python train.py --n_layer=14 --activation="tanh_gelu" --positions="rope" --rope_fraction=1.0 --qk_norm=false --init="normal" --init_std_o=0.0 --init_std_up=0.0543 --lr=0.00188 --decay_shape="linear" --batch_tokens=16384 --doc_mask=true --z_loss=1e-05 --dataset="wikipedia_en"
Each number is 500 + 40 x the weight over its row's rms, rounded and kept within 0 to 999. Layers, rows and columns count from 0. Numbers have three digits each. The size before them is the row's rms in percent of the matrix's.

# q: layer 9 attention query, 96x96, rms 0.111, rows 0-64, columns 48-95
# k: layer 9 attention key, 96x96, rms 0.108, rows 0-63, columns 48-95
# v: layer 9 attention value, 96x96, rms 0.0792, rows 0-63, columns 48-95
# o: layer 9 attention output (transposed), 96x96, rms 0.0812, rows 0-63, columns 48-95
q0 089:544563562429464435482463486503575477503515539510540542542632445535436477486545448513479463513525510494529497512481561471489492457557535446429517
k0 082:411373544511509407503444504513538417497548478517549576519475461498507529468528507523556459534496459541529527517537530532507489483540483519446529
q1 087:522502601489553441492500513536519523505524518496468536460619592479477465458521546496501480486502518554486525493505548519525487413515480482480547
k1 082:437460502502548498489506522443503475484530515471507550458566516494534557430579480518526473510489493589505473425544553413493518452557520547541473
q2 079:580511561423474486485529460466584498538484503544463516515599473560461508476537528471515470549543508449524387463522540470475499468572496452531507
k2 074:492502545505476481512529572516480500533463477510513534503533511444502524441528483496563521514517487507488534443485530600557577438555532492545586
q3 078:529461472564497523537520468520419453542467540495558485469419411513458499497482480486491510417456488496425505448484492533524489512476497541466570
k3 080:512499513523540494575544419536488501466607567558468475490485489539486494521540565487521521478481536478539480490513457464507506551458533500497499
q4 076:546462544460484476466464520554496532504486556571442494474564495512479489470522514488497502494531558580555524470470488526532449482482510447517562
k4 082:497536577492525521420538486476470457470480539546414504512470504511516550511468534537612478489495501537563443426495447497508440434482557553450451
q5 086:489491506447475545497503509492490469531496539526512485547520488505520427446523568506487527504549571458552471442549478460512471569440513511523553
k5 115:445520533469547555467525458542468452501515519502416393475507545506471505536503508400528471508524503513549467474501449473401539476491477471505454
q6 087:477550449545454514459515509460479527516508525470435489387496471429545463515426459447525429497482509519474578488460578498476465494557498472538441
k6 075:486387466505498465540455512560503507552539457508515431465534487494495432531457502518432478538522381462415561517457511552483471469536539522532454
q7 091:514536464452469523547439482508471474539483490455458441535534488505446514448528526467503590534494497472510497459493556477422499469468441495491570
k7 120:444491513420554529546473453573518506492512555499464465498559552507541447517503485484466469541527498488560528512465474510453488503450510426457500
q8 086:467565513495455505588456508496496462565491487495477497567609503514459495537507484467453574443509573501545460465515478454492514518466513568487503
k8 106:496475547420511510468462477564522585470551574489432493488510525480516499503585523445501465505543536505550536450466503475488479421483495475433469
q9 096:426526574500504560524489521542558514603519523485458500498468480430533458485459465471460518485504583496557499513482591480454477511513492534467469
k9 088:469466531475554469464523509601542500440547505504551523502539518524446555547447485486523462474543558526500474594469463551505475456510490477470457
q10 086:554443532474514507515485450476515474482465523492517419454480530505532455504554518529491507585461446494525545490438481509512510485560397491493442
k10 089:531474407551502489512481480480495537532466501500518461474524539501511467450493501585439483541483468449433580489477536511491568536484487494505528
q11 091:473455481464525506441601518507500481554514532469470489532449415521517521511474421607550459471541508456528533507443522454545450521485458482493414
k11 097:547476491533599451531534468530536487524482522534470449496520528519468523528458442487514552571521489520442461582566471558531475538512561507463445
q12 097:473509452482565447445484544530452442461555467497431461577541458487579505505463419438523426492501517524548454498499509576431492449471501520503442
k12 097:473485507462495527485427584482554439525503472438486473493478494474522500512603542518458536577548447440517497488494510565503540498530495548570558
q13 098:576459464458512513409471458507553474432460492530474528477484514500470558536486519514500392568500403478459517567523480514542489476531534480518481
k13 099:515496527490433465443510525426480504536464537575509482511461453440583500466477511504523483505522419503446478457506534464520549508506517522554497
q14 084:506512578459510521561535503490501468574492468455525474492439507521463488526540510544460608470489533455561444459508460445562510525498566533520512
k14 085:544532611533545431446551470527478545464567573528487527519529542528436524478483457507507514463497552526494454515554490469509468508529522495491552
q15 089:472514456465471548545526523520466571501521548492544568553492462511451483464473489508500517439477573495492482464499465472545483484457541514498557
k15 086:489552528512530521484572518495487524461553443557520587522486492516475495573437483509521535527487548512517404525590430465522442567515469458442540
q16 070:463551445429486476543469527484499542381458445497460529571493508575431543535540509521500490520565534509464478460528509537519507615476518464530537
k16 076:415507560508511476469436530495507453553557520528504553520455465475564560487507507518528449530518466484488538447578490535522495458561465481543526
q17 076:454584577486447471498509476488497542488451515448545536395522447441467486483425502524509503459507500509457548485405544524502479532537495476540529
k17 083:492463510514472455463456470489498522535475467531500459529410421431538530505553515569559425560440488529515437464495513523489515430470519555531542
q18 082:534428575493540471494521470508460499441401526546543503494421496518505498538476455471489559527502471460459474476532437589544512521469546572497480
k18 079:449523438530515487503397528493467530483481501473503439564535550527464459522512463507482487459455523479496536547586466442453568490484554564468471
q19 084:478487456532466503517477542506442564505494494398551487451436508469509501471488547507539523478445464534489591549437554459501540496516427594490473
k19 082:501554550518533513520493436525526455450530469516503511483561466496461494490499544471478444530526512468505516527384482502497490549447485396502507
q20 092:493622442535494516490466435459485508457459525464538458490449429560505509507530496512587493436434522527478489505472498452529516534524498489468491
k20 108:567579512489509495497511484512561482488535493577529517506509498544428451504536617572478478564540510457478533476460462489536535569463590488485506
q21 106:561452520450533519550512397529493488535439483521515474484410464535510518527541463446489575524487517480414457492501471530502484518407524516492519
k21 080:460464515450564475458500450563468467455550529488457480521502537476492467530483525510473511469511548532528463522509441474509494512492451450495434
q22 109:439511537466459515480520587467529543531509482501538558479533582462571420450503509502464486496568506528494536488497528522465479559540565491537535
k22 110:500508614460500534466500478472491483475511476471467523537559509593466539453529457457555473464544444563478492494501519511546512439496502508509456
q23 104:561398494449540557458509439569498420503435494564468474515490484470511534547507480435485521548489450504470504551522474548466542523453527539519420
k23 072:495466438474527513489476479513536548529498574403524484495527472499508489509541485454525479552449568476516508500478537449448443434530466500409439
q24 097:501484488478521601530482501537498505482439537557481535560410478511504497510525474485500524486422502466424457517453483510501475548430567547471455
k24 080:521449497508568516477555510550489525429553557452529555577528478548505511512515476503526477485501620479502456544570499480534450516507450458501462
q25 108:491492607486507491574454437422502493575541486467522478423438542439445460442542535519514586522511490509503494450465508534492533537549479523516601
k25 118:473530505583509475584437462435505549484548459475562544475538561498422515519454599564482521449488496501523582510492499505470507511499500480492594
q26 096:506508522471508436513445481492465499493550496516497468495457494468563519557514528488535474515488515481556487501454479474499517468534437498445449
k26 096:499453449521528504458448539554517501543573496508522479481530565578487447469554548564430482521497419515526563521443507549475559548575509508517519
q27 088:587523405486518477423506509613463567461465520557514457478484448508502527453473487474473401507444528504498550575495461521462428515451497416526454
k27 086:490514422495458547528425571495461473499496475507475469439488497516538477509388484494508509564528443520476481543469474559534496463559447531607498
q28 093:473488458513544488493560460446457488495449494534511541540511509506498571521512506507534532544512502532529518505578474542461519474510500506491618
k28 096:431508512512480513501506429452494481534508483507456521506408503389503509522511527518456551438530426445480504433505451428418511495455529520531509
q29 110:501420504533528468483518570514470542459530531461497534547456502483471451519485529510509493464515558499599468527517499528457479503451490495510499
k29 106:478418525540505500492520518458523485488476484511504500459466527445384443569478536503409529489522466495567489519500493520496523605513495529480540
q30 101:470542474496497568514514558538493497496547521489489551544534520500458468452446447512467542419493605508517523459569510504501485537476489520547508
k30 110:423515536491498553497568507534441464476496470477518549504487452535510557501412510493497530509528568480552429472536487481484447511452481489476510
q31 099:498459597438526515466455436413532452467516442518469521533542521553533508511549461519545491585521443516495467579545497529487522484567474454528465
k31 103:434552561495554456466595509473520539524493479548473421521467481475513463450590555481557461524488470486450551465463529493468558577443551498562472
v0 099:537532449502430477515414489535518498575462505513494480511432423504437568463510511532538495479467508500537540514524586507440473512536521569422517
o0 104:534579526515463541483564522444564573487482526525511527521529526460492469501475476457517474546555510464494442491516469468543538491532532496486497
v1 098:495521475490563522521517507498550579443540456514536514467575573534521467487496513530433405431439479547436484504425528550481426496503554418491451
o1 096:529554506511457559479428532455453439511531513570506536478556463549501528462526500466545571530526507469500532488477479472504555540519520494490557
v2 090:436552477482523512524480494521492509550493512549545522472602499505500550433515536489536461569524511516503461466500572503471523505515550472496492
o2 088:532530493556500485503498521501537499567477531479500452491484486459459437547497504539434550446504542415497489477466475536547537496538516509515525
v3 087:485509508520527527515624487434488522510446526560433538493487527481532453455563557467486473552565519519491527488483568525504505609528478495543504
o3 087:471500410519486504437542481502518451575546577455521493504504490518563546530426487506454530498462474465523581548588479514497518501548518549514473
v4 098:457541507437499531450489575480544434487505536434526455505534512513561527481554595528557477496555497509538481477506507495452540550519468472572506
o4 099:486466483521524506503511488473504484528500467491471503494507429572497498550465370488456560496492524465505466495497528518509500452527525477475466
v5 096:480488550483513416506493452555476459393491461483578499530515476523522477570490461512565545401445515510518459514508502485435465486508530463481557
o5 100:592482482487501579487504485505493494427490451487461534525503490562457515486502551469498438555544507584452495461478518471516510535447479500422503
v6 102:510516447500446472526441510481470570479500503440524441504420494462481609424539516476433531467484531509478540460535579470493536461517453502445527
o6 101:516551545560476549488543501429562503511485516547504524480486528513477431539458487520496528495483543545523382485504513489526538484573540540472492
v7 101:423571475505461479507461476542463547520447481513495517454524494489465498487466499461596512459545492505521451451449469507533478505423479532507508
o7 101:498497511524475467496569496496582501494552482568531504523519484479446458494564490509454458487521481477505532482493562482427522484532480487477498
v8 090:522447502436507546460472472466456546481519483537488508419514509458482597533502495558456512481546452469498522506510522505517523429411503476483495
o8 093:597443529431489501462505551601499455560544532506511506471572506470555489434547479447489476501521560533566498519485522477481478545485517566544537
v9 084:488457493421550483506520510490474490503565496399559510519531531594507367571470458527478480502492524529480530430495494531503425508433527529500521
o9 074:470517471490448516394540544490465535423473524502478552527500449507434583489496556538543480528519481549495481466527489569478500486515483488439467
v10 101:492504543428416519528456500547529498565441490484578486522583494465508487438541520484479503436537499496464447464488455512539469535473560425570502
o10 105:497456513494526532516531535485468528524479414456459526482495492505479510505480537472476513519492492468488424526496523533534498506509474513416470
v11 097:554471517534522499476563520589483514492487502493516488528540423510430505510428486500470450512539524509480483491495517507488541507476565451490461
o11 094:464426431457508458480453539487506471476498478541497502449439464471528459551568505572529505507519497510433531519464446510547508535500465492566490
v12 098:548497487504514512613421558489491485511474481474529574472521485538437508540491569520586454439607452472551542583534536429504511529523479502536538
o12 095:503531507444485504379514406517560496531537554499407521511532547455460520463506460507463495529476512424507541533457458519496489485453541513480455
v13 091:519447514457421502466456533556432574538489548534528556569487541539492492466509513464539496522535490420464430509479445496469516428462587477442522
o13 096:474548554507489523533443462485572545499474459438515490447501481479469457519491527527449534521474538550534496473437559510536497512542446493500505
v14 104:402521476402529541447435575516509469566500497551485561480439440531531452475537478493515481585464485496468439416507391537536542476496551531494521
o14 116:483461615555478454548498489449516522526485527368521494517563531472496515514467507520463491480508484471532506514478566529503475466577433450503488
v15 089:455543468468450493480501581451492483556480607375480561526552487518482512520519517423482538503532460537504443527493424450504475455522448520526526
o15 084:480525626497485468495536467480542517485486528494467413468480428490510545489512409603487485476439521507472542519500520518476465468519509435468456
v16 091:566481496532440508529468519451510446480448488500488566508457528532532459527531415456497444530593525487506461496474527519506495491460432486515516
o16 091:493482555503561443462473499513537514457518544499533510472457559515515551550492563480481398479464511541535499502523461473520466496498532528514437
v17 090:528470476527544493475522414510435510444490468481489556501586592510516530561523429595511509497445520482468505533496498504477445521517514514486485
o17 087:543544456462454502477465580519442520486532456586516477484512505522529487495498582455525489529496495531541570476489467476413499518384523481497569
v18 094:550553459518529547472547474464574452535524465499494495489487418489540556519544520546520460462453562562522532469458543499476470532555435492475442
o18 095:537502489546432472472501538467469485455467585563507519555475504502492468520462478462474449488519497423496487492584464469511525488503561496571547
v19 084:552470528484482510521496468461563460497512490424501453503487484496497500565499493421531549421522525522533561467507624519487590529501490527484459
o19 090:457508404523548495482529535473485491458507476533493526549507418505545553470499434521525501508508496517500387516497451485555481469505552513486521
v20 088:405392469489509467552499513443489617473467465543464595495502492508476479542473520540533498466514526500485493440540445422581469493481514484512451
o20 086:544527551492477540433452489519502458521561545504489445482507551512525428508509524524446457568511449511560525548490542473417557511510493486544472
v21 100:553522541495496543419597519484466472452585529565456523517465486449556500433530533528482481479516512481535460494526563522489464563480515492595515
o21 097:517501468467528463503449442580500556540436473459536473461504500603520466544469466476485546514522462496466579482512466482497491511517445493564462
v22 088:513527517469542525492529451532529508476519451427498516421495444540483494504533470591537552450500541493559531457563568506495461584516484573541497
o22 084:534469482495482474421547501529528489488501490580493514578516490516515532476518476424514421545589433428507502517562485468479569461440508506520464
v23 089:458558529439484507433582519470467468516518526519499443533473461490556511443549528444505565551469513496503423556438476525467480488460470445475514
o23 087:551523480544493467587475460484558548505447493455511504459436457522476496539463464573506547472463506563444523435501558525524509511576445505510493
v24 089:482568523528556503457535553527518476511486501555545541491487479508538554427551530489562435514540517532498464538430448547481471573488549440518492
o24 091:533474475484515521535491433477438537537511517476456505474509496516551502548458478525466530486503475456429597523550495518551517508528441463528481
v25 071:510589551498460499544448477491508467521428533498565460492490587464473474461480510449503545438426478532492486527476498560495498452536518472471470
o25 068:519550527517520535538532504474477509517506429477506498526574461468472561457471526468526520457471495507487459478500532490554422496499527554415573
v26 093:509446455543471522466531530549508511544493438451540433481432545549468542495509451489528497465446494502466536519445564455503491485547495512499487
o26 098:501525566467507543496553547443462446550545543542501561550501523435535501532465449418508463542504503433505439486536448556458484478472519533493498
v27 103:504582475492555526441574466547570462543459487545527447483467519514503519469458462484444547463451535547498548529490499530464576525518498544491462
o27 102:514419446486514528524586586492403493525508451478523584538516497484540552529501495461542482467507478435489487453528476518463455514478538513494553
v28 095:486485533501483441467506532528485455491501497487529436511466626576485449505460529465414541447609488467478555471531489505511491605514490470554494
o28 096:454465405477506538469571509554506481548513437510453525497471492483506548505493498493500509543441462510505462507465503576513477508436511519433460
v29 101:505452544489436536518503552441457554495519497513482484503517456500516464569494513557516439482586509488508522474503551511512578420500581543487506
o29 097:478539470523565442427409428471518463479501575462480484472477462452505510509440524489499522500476492486549391543491533497522518460611490526553485
v30 092:464523495441553521577524497507554490512483538531526520494508514467494446552475517404420525501494489486551509503511542527540530627454455511498489
o30 090:472443462545495508506497497591471507533511415406521569471535544573450521462473490594491508471483490519468483459499460478564477498477569528478533
v31 091:489593481536507457542502480507504495516508527484525410511574539453512490525479520476515469508458487476513519537560605535529464520497425501527479
o31 089:477521478526505537461524505485479510442485460594510543491514503499433504445505500493518594400458494506500467448505448470439473502453563517427556
q32 074:550525515535440521497523544514478471531454502467469484523510499552545522474417418481478478506526507525494406434540560429473512551497528523548518
k32 085:594516468493503521431523497492545451541446507523467472559436463595566508515576531444513479535531502530573484510461477520508518532460469541431471
q33 090:534507547503548462491512448534604479574516492470516478528500484431536493524473439508544449517434477513510455528586472516488466473440519515413504
k33 075:505451491570527509505487537523500503528436442540468575495477562570467494433520561519446510534515503504474521473445535505478487516490475549537464
q34 077:469592411473477547464518499493494404509454485562452487532510481492511549485449512525519478491559493516440504477556474514448465478504472468520474
k34 079:563458511508474561545483420493505487445442487485435515483570588510488485515480511585514507517506530487488518578452496591475524571516498512555458
q35 089:578506431426456521523461443509422492523504487546549556552526466544498492456575568549487464440476536514526452488561445467489519477498487442491542
k35 091:475454505517500534494581492470478541542474465543464495432526506522487508455459505576491508468537480475448546480482518620481523545523547517591458
q36 097:509421460551531465556502523509526463505505523589451477436510477449391516470452531551504540440473480465468524488455503521526433493578491571485498
k36 093:499490552394529513486509520529468498509564545452450525464489499522482506495522455565443470522497489531458512513533483422536504449492482483582419
q37 089:542533424510509476497513449443445528505476470477512498464518476563515501486482495566500522560449581557553456478510481491536526541545510462475579
k37 089:428508469507512473455529461456536567541473560523503512474434456481515493451523472524499568457502447528398534527537510513562449518559467538596542
q38 084:454536467475512517483532570453426478491480446530507501460507453503471481532450458501502557496437511508496408397458482512570463486554573550493502
k38 070:460504421526476489570427561440498580445504439486528426489449488495528541522493528464501516502503525507572545504489596534482530493495470510461571
q39 087:419534431480483437433554468484529475466504477499468544505530491470552512537477488464512438445506475490512454459546476471462486457513522498503485
k39 084:519502456590477488534466501509448555509478408511504475505477502425495523553436501465457505451490470479516543565411527535472532489526528537463555
q40 124:518471548514477499532564580498534492445544464532520526463532493457437483512447473486494499579458497474507409474486495538516478436544479463480519
k40 083:507499504640475455500489464447520504544514463462515508486511540479430532500504579590502493463516521451485557395483514448483425493512538521535603
q41 099:564491537548558547538473543537482490503462516514546482439512436475401470466457505441498573516427509497463520470492453528494497491491525550527480
k41 109:525472541514517561547575599527480513510521523479530542412512515485504476487461490481438519443533551524511494437450542455522579545492435466545496
q42 132:451523536512526520508483545443497469515530512534577491517572584500436454553524563559462532538513488475484542527523460431513532478471551508524501
k42 122:538561574514470500556568484476546488534534466532553503497444608473490464475480516491451534455481484484533494492517484485502588551504492499532489
q43 109:582449486505468486441466485498500583475534479491510531436477505452563575479460474495482396493581437493518559590449537570529502471567470488502452
k43 099:508476431523487468436456464447484550509443477511532432534467431518531492514493519567534501533484453447559549530467504526546484494594592493475571
q44 122:406564446456489626553497530454487462553559476482488529465462477514591498462475483469528513469526547531506460525527531526488484518453479572513521
k44 118:443515509529523492539520557528510492499560554438469525476486409578492563529517476483572520526519515514510499512512542464534500482520492526529470
q45 130:495478494485534497474473487521481528535529563490533498405439509441506504478504490517455515480531447516504578553374522490521514543496499488553475
k45 120:506535440535547553486504509507522487550491524406520423467471475501523492525512550484488516479552501537527518548458541479550535471566501511507483
q46 122:457519521495549506518509475445519456420506519506481474440488501572529515445588570537498583509524482520458525542566455497506493499536535594535533
k46 116:520534551519568576590489508464438510472537447544483556450501564561491475422534472510513493527515455449473484479512522496461546523416475511566615
q47 131:465551461505490464466459471466451510466534492495435445550532399530502550500499437484556485467432525543489466468476494464500442411488481522465475
k47 130:521487552496523475494531520524463463482482418532433505546498466528528485489480492467540501520535483479506415491493460528496470390448498532487473
q48 077:543403506463458501492524545502420520479455451521523502570463472452491450521509535530538480457444457488533417534477529485492455471543479570504515
k48 076:439546489510506491480542442482581528557498544514545516505510494583524452540479464493581588471516554564496511552476506523554541518459476469508510
q49 078:518541365536460466545527481508427516477497476518455524496443509478529541495481513531517435499423493485444471450576558451476447513453448553518559
k49 088:507515477486532499481463479511462485445543515533462461535635502448521473513452505400434485461531513479531567579502485468518520589497465437574494
q50 094:488508516540545452526546547524543509503476504543545510478534463520480523452477453490559472474447479493484481519497454488544459429510488535439547
k50 093:454488455477479508438535469543446478545472493505447478481607489519504561458537490526458526467518500523451545430473502460519532511556440544509493
q51 080:553531534480489470477525509526482510463466478537568477521501488534453500543446497434455419515561505415433493532528564513478505445408525464515526
k51 082:522477409518483551428563490504546470512449550518517555498484457465515480468566533451519489533508462545465517492466498459578438502528481512531525
q52 078:599442530471539499487545528495394504504469422532547524515495459535425524500588553494561489503459464537578439501541529480492511456517528473470563
k52 085:415455414542459501484571506458484514549491471488526452522459500471539500596512542592550534523505490563457472436504480491527502519594453566555533
q53 096:498491514502502495476583471470506573473493502541508519466517506522491532544522498524527479503445515521526412512517480518553457459558552485435599
k53 101:446493453569471477472535554496514500543445494505582537460463458491420492514512470498482568493495504525456462488482507459540473545477515562512580
q54 098:447504469507456525516480495559514608497503530545472494539540449525553473488490489554548455539556554483540542516493525456536534462471491466512538
k54 112:595493436489512503498528550509480490445445525512470515539496423538560493485480459449520497571499450489463527481510518498618563506504540579476464
q55 108:495522514442484540526443435497460521475451536501481492459477437497467471507565470471539511491453548467455430439476530499498476457452441541441501
k55 106:504498506451528428475484437530502545501460459493484505532515432493559520499521467508552441458523435501486521521493476496514514446476504542481369
q56 118:477460525449513466470505547556516494442471486494471493518541464526521509528481476451490518611485505443534470596515473493521507523446454400498436
k56 134:515474474402443541485515502482522611457477467570432490546506474457513499485516507465449479599448508457494424533449551512504543481519441503463459
q57 125:512525445458552464475471453480491482483457490504423461440533415507577511536486367499538538561539477563489479542549490545535446464540463459540504
k57 116:514536524461540509490472550488502465441464412498423529500513472494490476480493470438524494569515463509498439456556510606560502530519516515529520
q58 116:436566511439512551491520533442496506514497450558486521517436524558528495497542504487511497529542460520479407510528447505484506564428569460507547
k58 121:448553490464511567510486516451522479473538468508521558463489512517488507476535539507527511521509525549489447520521500383498509541474515527478537
q59 118:490556510489480412555451437506488532517444544499518502476490551486469522438559509505431531502503518482484480539535519531449478505439552482515607
k59 120:503509533586459498506489402553425523532482540506515498505507546451517505528517466406482515429516507550493526536470539439417435509392457496492526
q60 120:527505479502435465564457453510566466495495458492461533457548469469491517539509484430497534546428499493419501503509559519489522430500509587493491
k60 120:554526510508459530500515456512473534503491464521463583467503491480541473523412435479533506560519459443467466549471584567546484465523426494528474
q61 141:456555538474476524516482534542524527545538476405505485459576510509486438463498501442466514512567514474532515521413570499468520497505491450538540
k61 133:420548555471479455489488560565429559537510482421507504526444487475549456498468480417462496448529532480525475511420512485480514527458511487500502
q62 115:549484493484521453508465474509505504475402523539497514421554433512488478430554419560460561533499481497480470483500514550541434483531485453561533
k62 115:415514537494547513480476498483460497468456514520439513492554503442498487427517487466513483464526550543481484411550498500470480508445529542508455
q63 132:446474457600509415545533473549436530520478568491551439559433469562493539526472476526556519506538581526530535522441428488520510507485473530485511
k63 125:565449489550452484543467416525541494529421564536514454514549516576467511522504501468489546508478536504503493500472495552518525485467435482482533
v32 107:516472550461386527503493509491512589525440494462484510485530459526505488581411548558562489517507537480574456439518553491527515591513497472455522
o32 100:510564464512535473470562594519518508491571508563579449527499483448499521507559520505512418477499408494520478553457459495500436492540467503570443
v33 094:484465526542606488444500472492492457494472530441504484430521490471538423594496511512504502514582508510493578613495487464483534537535480475514470
o33 093:522544471471497524575522532458504556494436447589526526484519541513450542447504519474499576515498575525471446415505455495490551520441515513520510
v34 097:515528455492563486446548506536494475555500515531563526473509487465529510507430450525420472592503492507422517467461475547466514546482509485463501
o34 096:433562507491511581472455452459523454506464450499434491492552506502489489466476536517495606470468466534516406502536458448480487473452541555468441
v35 105:483430492461505481434439523518556602466410514471534559605440510518507509534528523496396524498525506501561519469557500510557502581483539501545504
o35 102:539514569568504501573532483522495464494535504504517474478516491488497502456523458476569479469508585445462423575425469495523434429541454507555487
v36 096:497479519491566561499514440492511527506524479522534481475470547461532471470475519545416440500459513415561537533504499520472430534565450425461485
o36 103:527560386517508535557529484433528438471428448529459500513475439486520549483566523533509491525463461584415406436490496475525539533505561540443546
v37 094:526534471496509501501515518452520537561429503470481578519516468556468522390517482504451585512494482493457527522553449469488410526475510553527500
o37 095:500468458484505520490517505586542496478485497392477490519534560425565494502494491448462522519525549519508505544504489496490523516479497551472439
v38 104:538480460473525523492478492508494550453526442485518518468536483472397523461460540470538461486461529462539557612589471567472530457517551526507538
o38 101:529495537528440452479484578455551493504530506504557562453463513499507528471570496534482500452487524479448443456420553479470507508520519457467548
v39 108:483532548519527498483551472569546457533543535392510470507518547421523398459529567453451531489568499542507540509598480527528553544517491519602509
o39 112:531476437503469478572469531478396578463426511490500564555483486484491533489469500463527532525461540522441423442484511488465449456438439499513470
v40 110:586540446480479534577451480480447487466512503534486504472537467468500558425450532502444536471406480453541502516537474430504459479558464505500492
o40 116:476460466527529492521521500492555459491530402461523517511436488540524491463592492561500478520534506544494509472499494537461521559454495477455564
v41 110:517570547474442478491499526515481445413394562427519485518463546527569533413550454522479492502524540550577458468509457529504462524490543493528507
o41 112:556489434591478467544489443488493493553561454501492484482518459468471472560491498481492518431490518467496573458520468462500521502530364504547474
v42 096:503519528401527537513496558516485565466617490497478560526443591527507522482560563497530463450556515509544534533534501506467593488496529534504526
o42 094:551492475533427407488499492457514474500451541542562502536529404539486519530538472585570472518452520459471477439500508562541466466578450446519631
v43 107:460501481512543487491437525566482543487535491528470499447493508471428547592503488502555492416543492531427514496460529500530422466506495531461491
o43 108:541483548534478496442514504444454499499514458517532513560548491544487492512517512481494450529528520524565479484544494488486546501483537505568597
v44 107:440537467501539485477550526551470611519488536531531493494569594457532512476491512474540517566463489459421537408462432559468488430484561533482464
o44 101:480540608503492484463444400473568461500479464458437497528498476474503585524503474475458463558463430536553423584483536525494518436518496532454453
v45 091:461490550464475535540561426514500521508414488492460499463509504508551439503450484501499512458524497530498476521444494481554524455540529484515518
o45 094:549471460515521477494450558509525512449544547492523502545461514462466518557534532487542409492520420454567478496541546499469496514502529534500516
v46 091:421481506478497480419479487530466508492508474488564559539455547507485429521497603469462508532484531412543519522448500494495480483475427440503499
o46 092:591501562522559472528549509435545483495476519539474518448521476461518527471538488525573475517472496508430449502462457521551464447540558492470466
v47 092:423515452500608523482486528446465501400454492483525465451535529484587515492483460459526423496463543551578553511539389485457539462481497509444472
o47 096:490542525552473475506433406517557504597448481460484522494487553461478573435525491504511505524496496459403488461535562504467568523493521512509545
v48 088:438622496486438514482462551499423462485495479449516550520441562503501421517548508478562556503521488516455498589481528521499467441469410520477533
o48 085:517429562504526471447548531518565514537472560520530490551573527545580537516524490443486451550508550479543527448534468488507528523578538480519426
v49 099:502576498460471528506553499534495486502422502486605522472475513532458466482513470478470559538405494439417447549485461487523441472459568514512484
o49 105:460489551523572417480422466491549436502557500432429518465484481445573509525508497473511463455501446495544488497494475550455504497521460499462383
v50 097:504475474448480569516485471513520438543594464468525515485507529471523513479443467498442424503520507484511466478502464440487531440517512528504519
o50 094:464499392555515471493391462509478524485428515485517601508526467531522544466519518575579479499419408507464490448570523483481505532474524458472545
v51 094:496423512472531454485468474546489436420471520536518403546559525499472499403459492468529521487493509425492519433521455493449531498540492513479473
o51 092:492499552510552560524589429487555501559528489486481547424438533443507521554500479496430532525466553502493433536461535524514487448506529516454493
v52 098:477545517446392509528541428438512503525510518434423554454485511504551494512508503518534493439565506534542498459428510441578487539501465456577541
o52 103:573434350534479476546446541570402521466474500479558465563517484487509473567498534482487463485508498512513563485527472464470540517508467418530436
v53 106:530528507498505530509504486449479516538492562542569498478522501522551493543521460476477505601543492522546455498421448530487527525439482458544460
o53 110:518534515508507497461528507503493529473484475527533437511527502511510536497445486493487477450525507487565510509509448523508534491541482528506472
v54 095:472500544523525491508476486559527461475519501511530401453520493509508508502479400475504503459500539529427453476432544455489613498449552461429461
o54 095:469532545449514508508473434472456472554510504536447505499516493532463506528498496481507537519534495466588534479538514555486510459500458533495506
v55 106:465432573499551474521527467561563518524481505474469481472467459434497484470396527509448488487546468419462529587579444506497503490539595440509526
o55 105:495510527518490479532519547412462445469503520549473514479460519452472550515554511511525497475420461587431410505489570518434443493465512542430486
v56 087:505510494503515518478535560473531497520493546462521475525499469482515546358469482501512471517500551541481493459542491485539473529485618456541509
o56 080:450562444469501495510488420513485449497486506496512509519518526495481512566570470444457560453482556484433477552525487490427551475529449583449435
v57 101:475514508490530576462409540453508412471522465506532502505494423529523504512533474493507459408492486525528436482483539378490441483476506435456527
o57 108:512508471541469475454440482535496531533497505511504546511569541544470471490536532527550449480521486488476576449570485510489550520524511533515582
v58 106:506513511456539523433532516510446506496550487500556491443504498517516525554573473540455487496591493609535458544470492435458572458465492476464513
o58 113:457534514540452461437513481524490457511437524550514488519578521463411433448443536467538539496462556432518514448549452542540518485483543456496481
v59 085:505514508454443525519487555572503457528512508571471487470438513518474532519574504518490499493524481504448430463510498490472574531470499470484485
o59 080:514493495539574460474575489446512502551473534449529476500504486519550479500474458466524528508481478489559520567560497605473475494552460543552550
v60 107:511558523518541480546587473528531577512423536437448516442453491488528481519541465512520502495554535541458506595499478471513524509534447449550514
o60 108:539462470520455510504465536487429500484488550510495434548479541447484501507484533430458512502523535536531541447504490484434517510457484553535451
v61 106:441585514458577486462542543597469512502464471515493508499514531468508455449468560464575564554484523489543505522536425522474485461450533483481484
o61 106:485522606524523525502526451468623517526486512495466476521495553493488567461511482498471478469523487449487453520505528539516471472560521572439473
v62 101:470449481539558500480486520506573605516518512517510451475557502535453509540463463400537495481400469536397546546507488494526541492509499497455469
o62 094:440580569411514511480527387520497452518482516544466503451464523517488519433531529508534514587550476472573434565502548576494496491446486567500501
v63 096:477469541543516460513513491520491532523536480523468486545487511519442559581539482459577482547534530493507524448520432522473512551513491429448493
o63 092:540511510491441509537530552447476521482521473514505462425536499471474479468449496515459542455510530511460562522516588504509464462526549527554601
q64 115:482504489504425482455480464503520503465451481560516448487486541392572561486507485527533437536540445443498550586423520525461454500513524509491501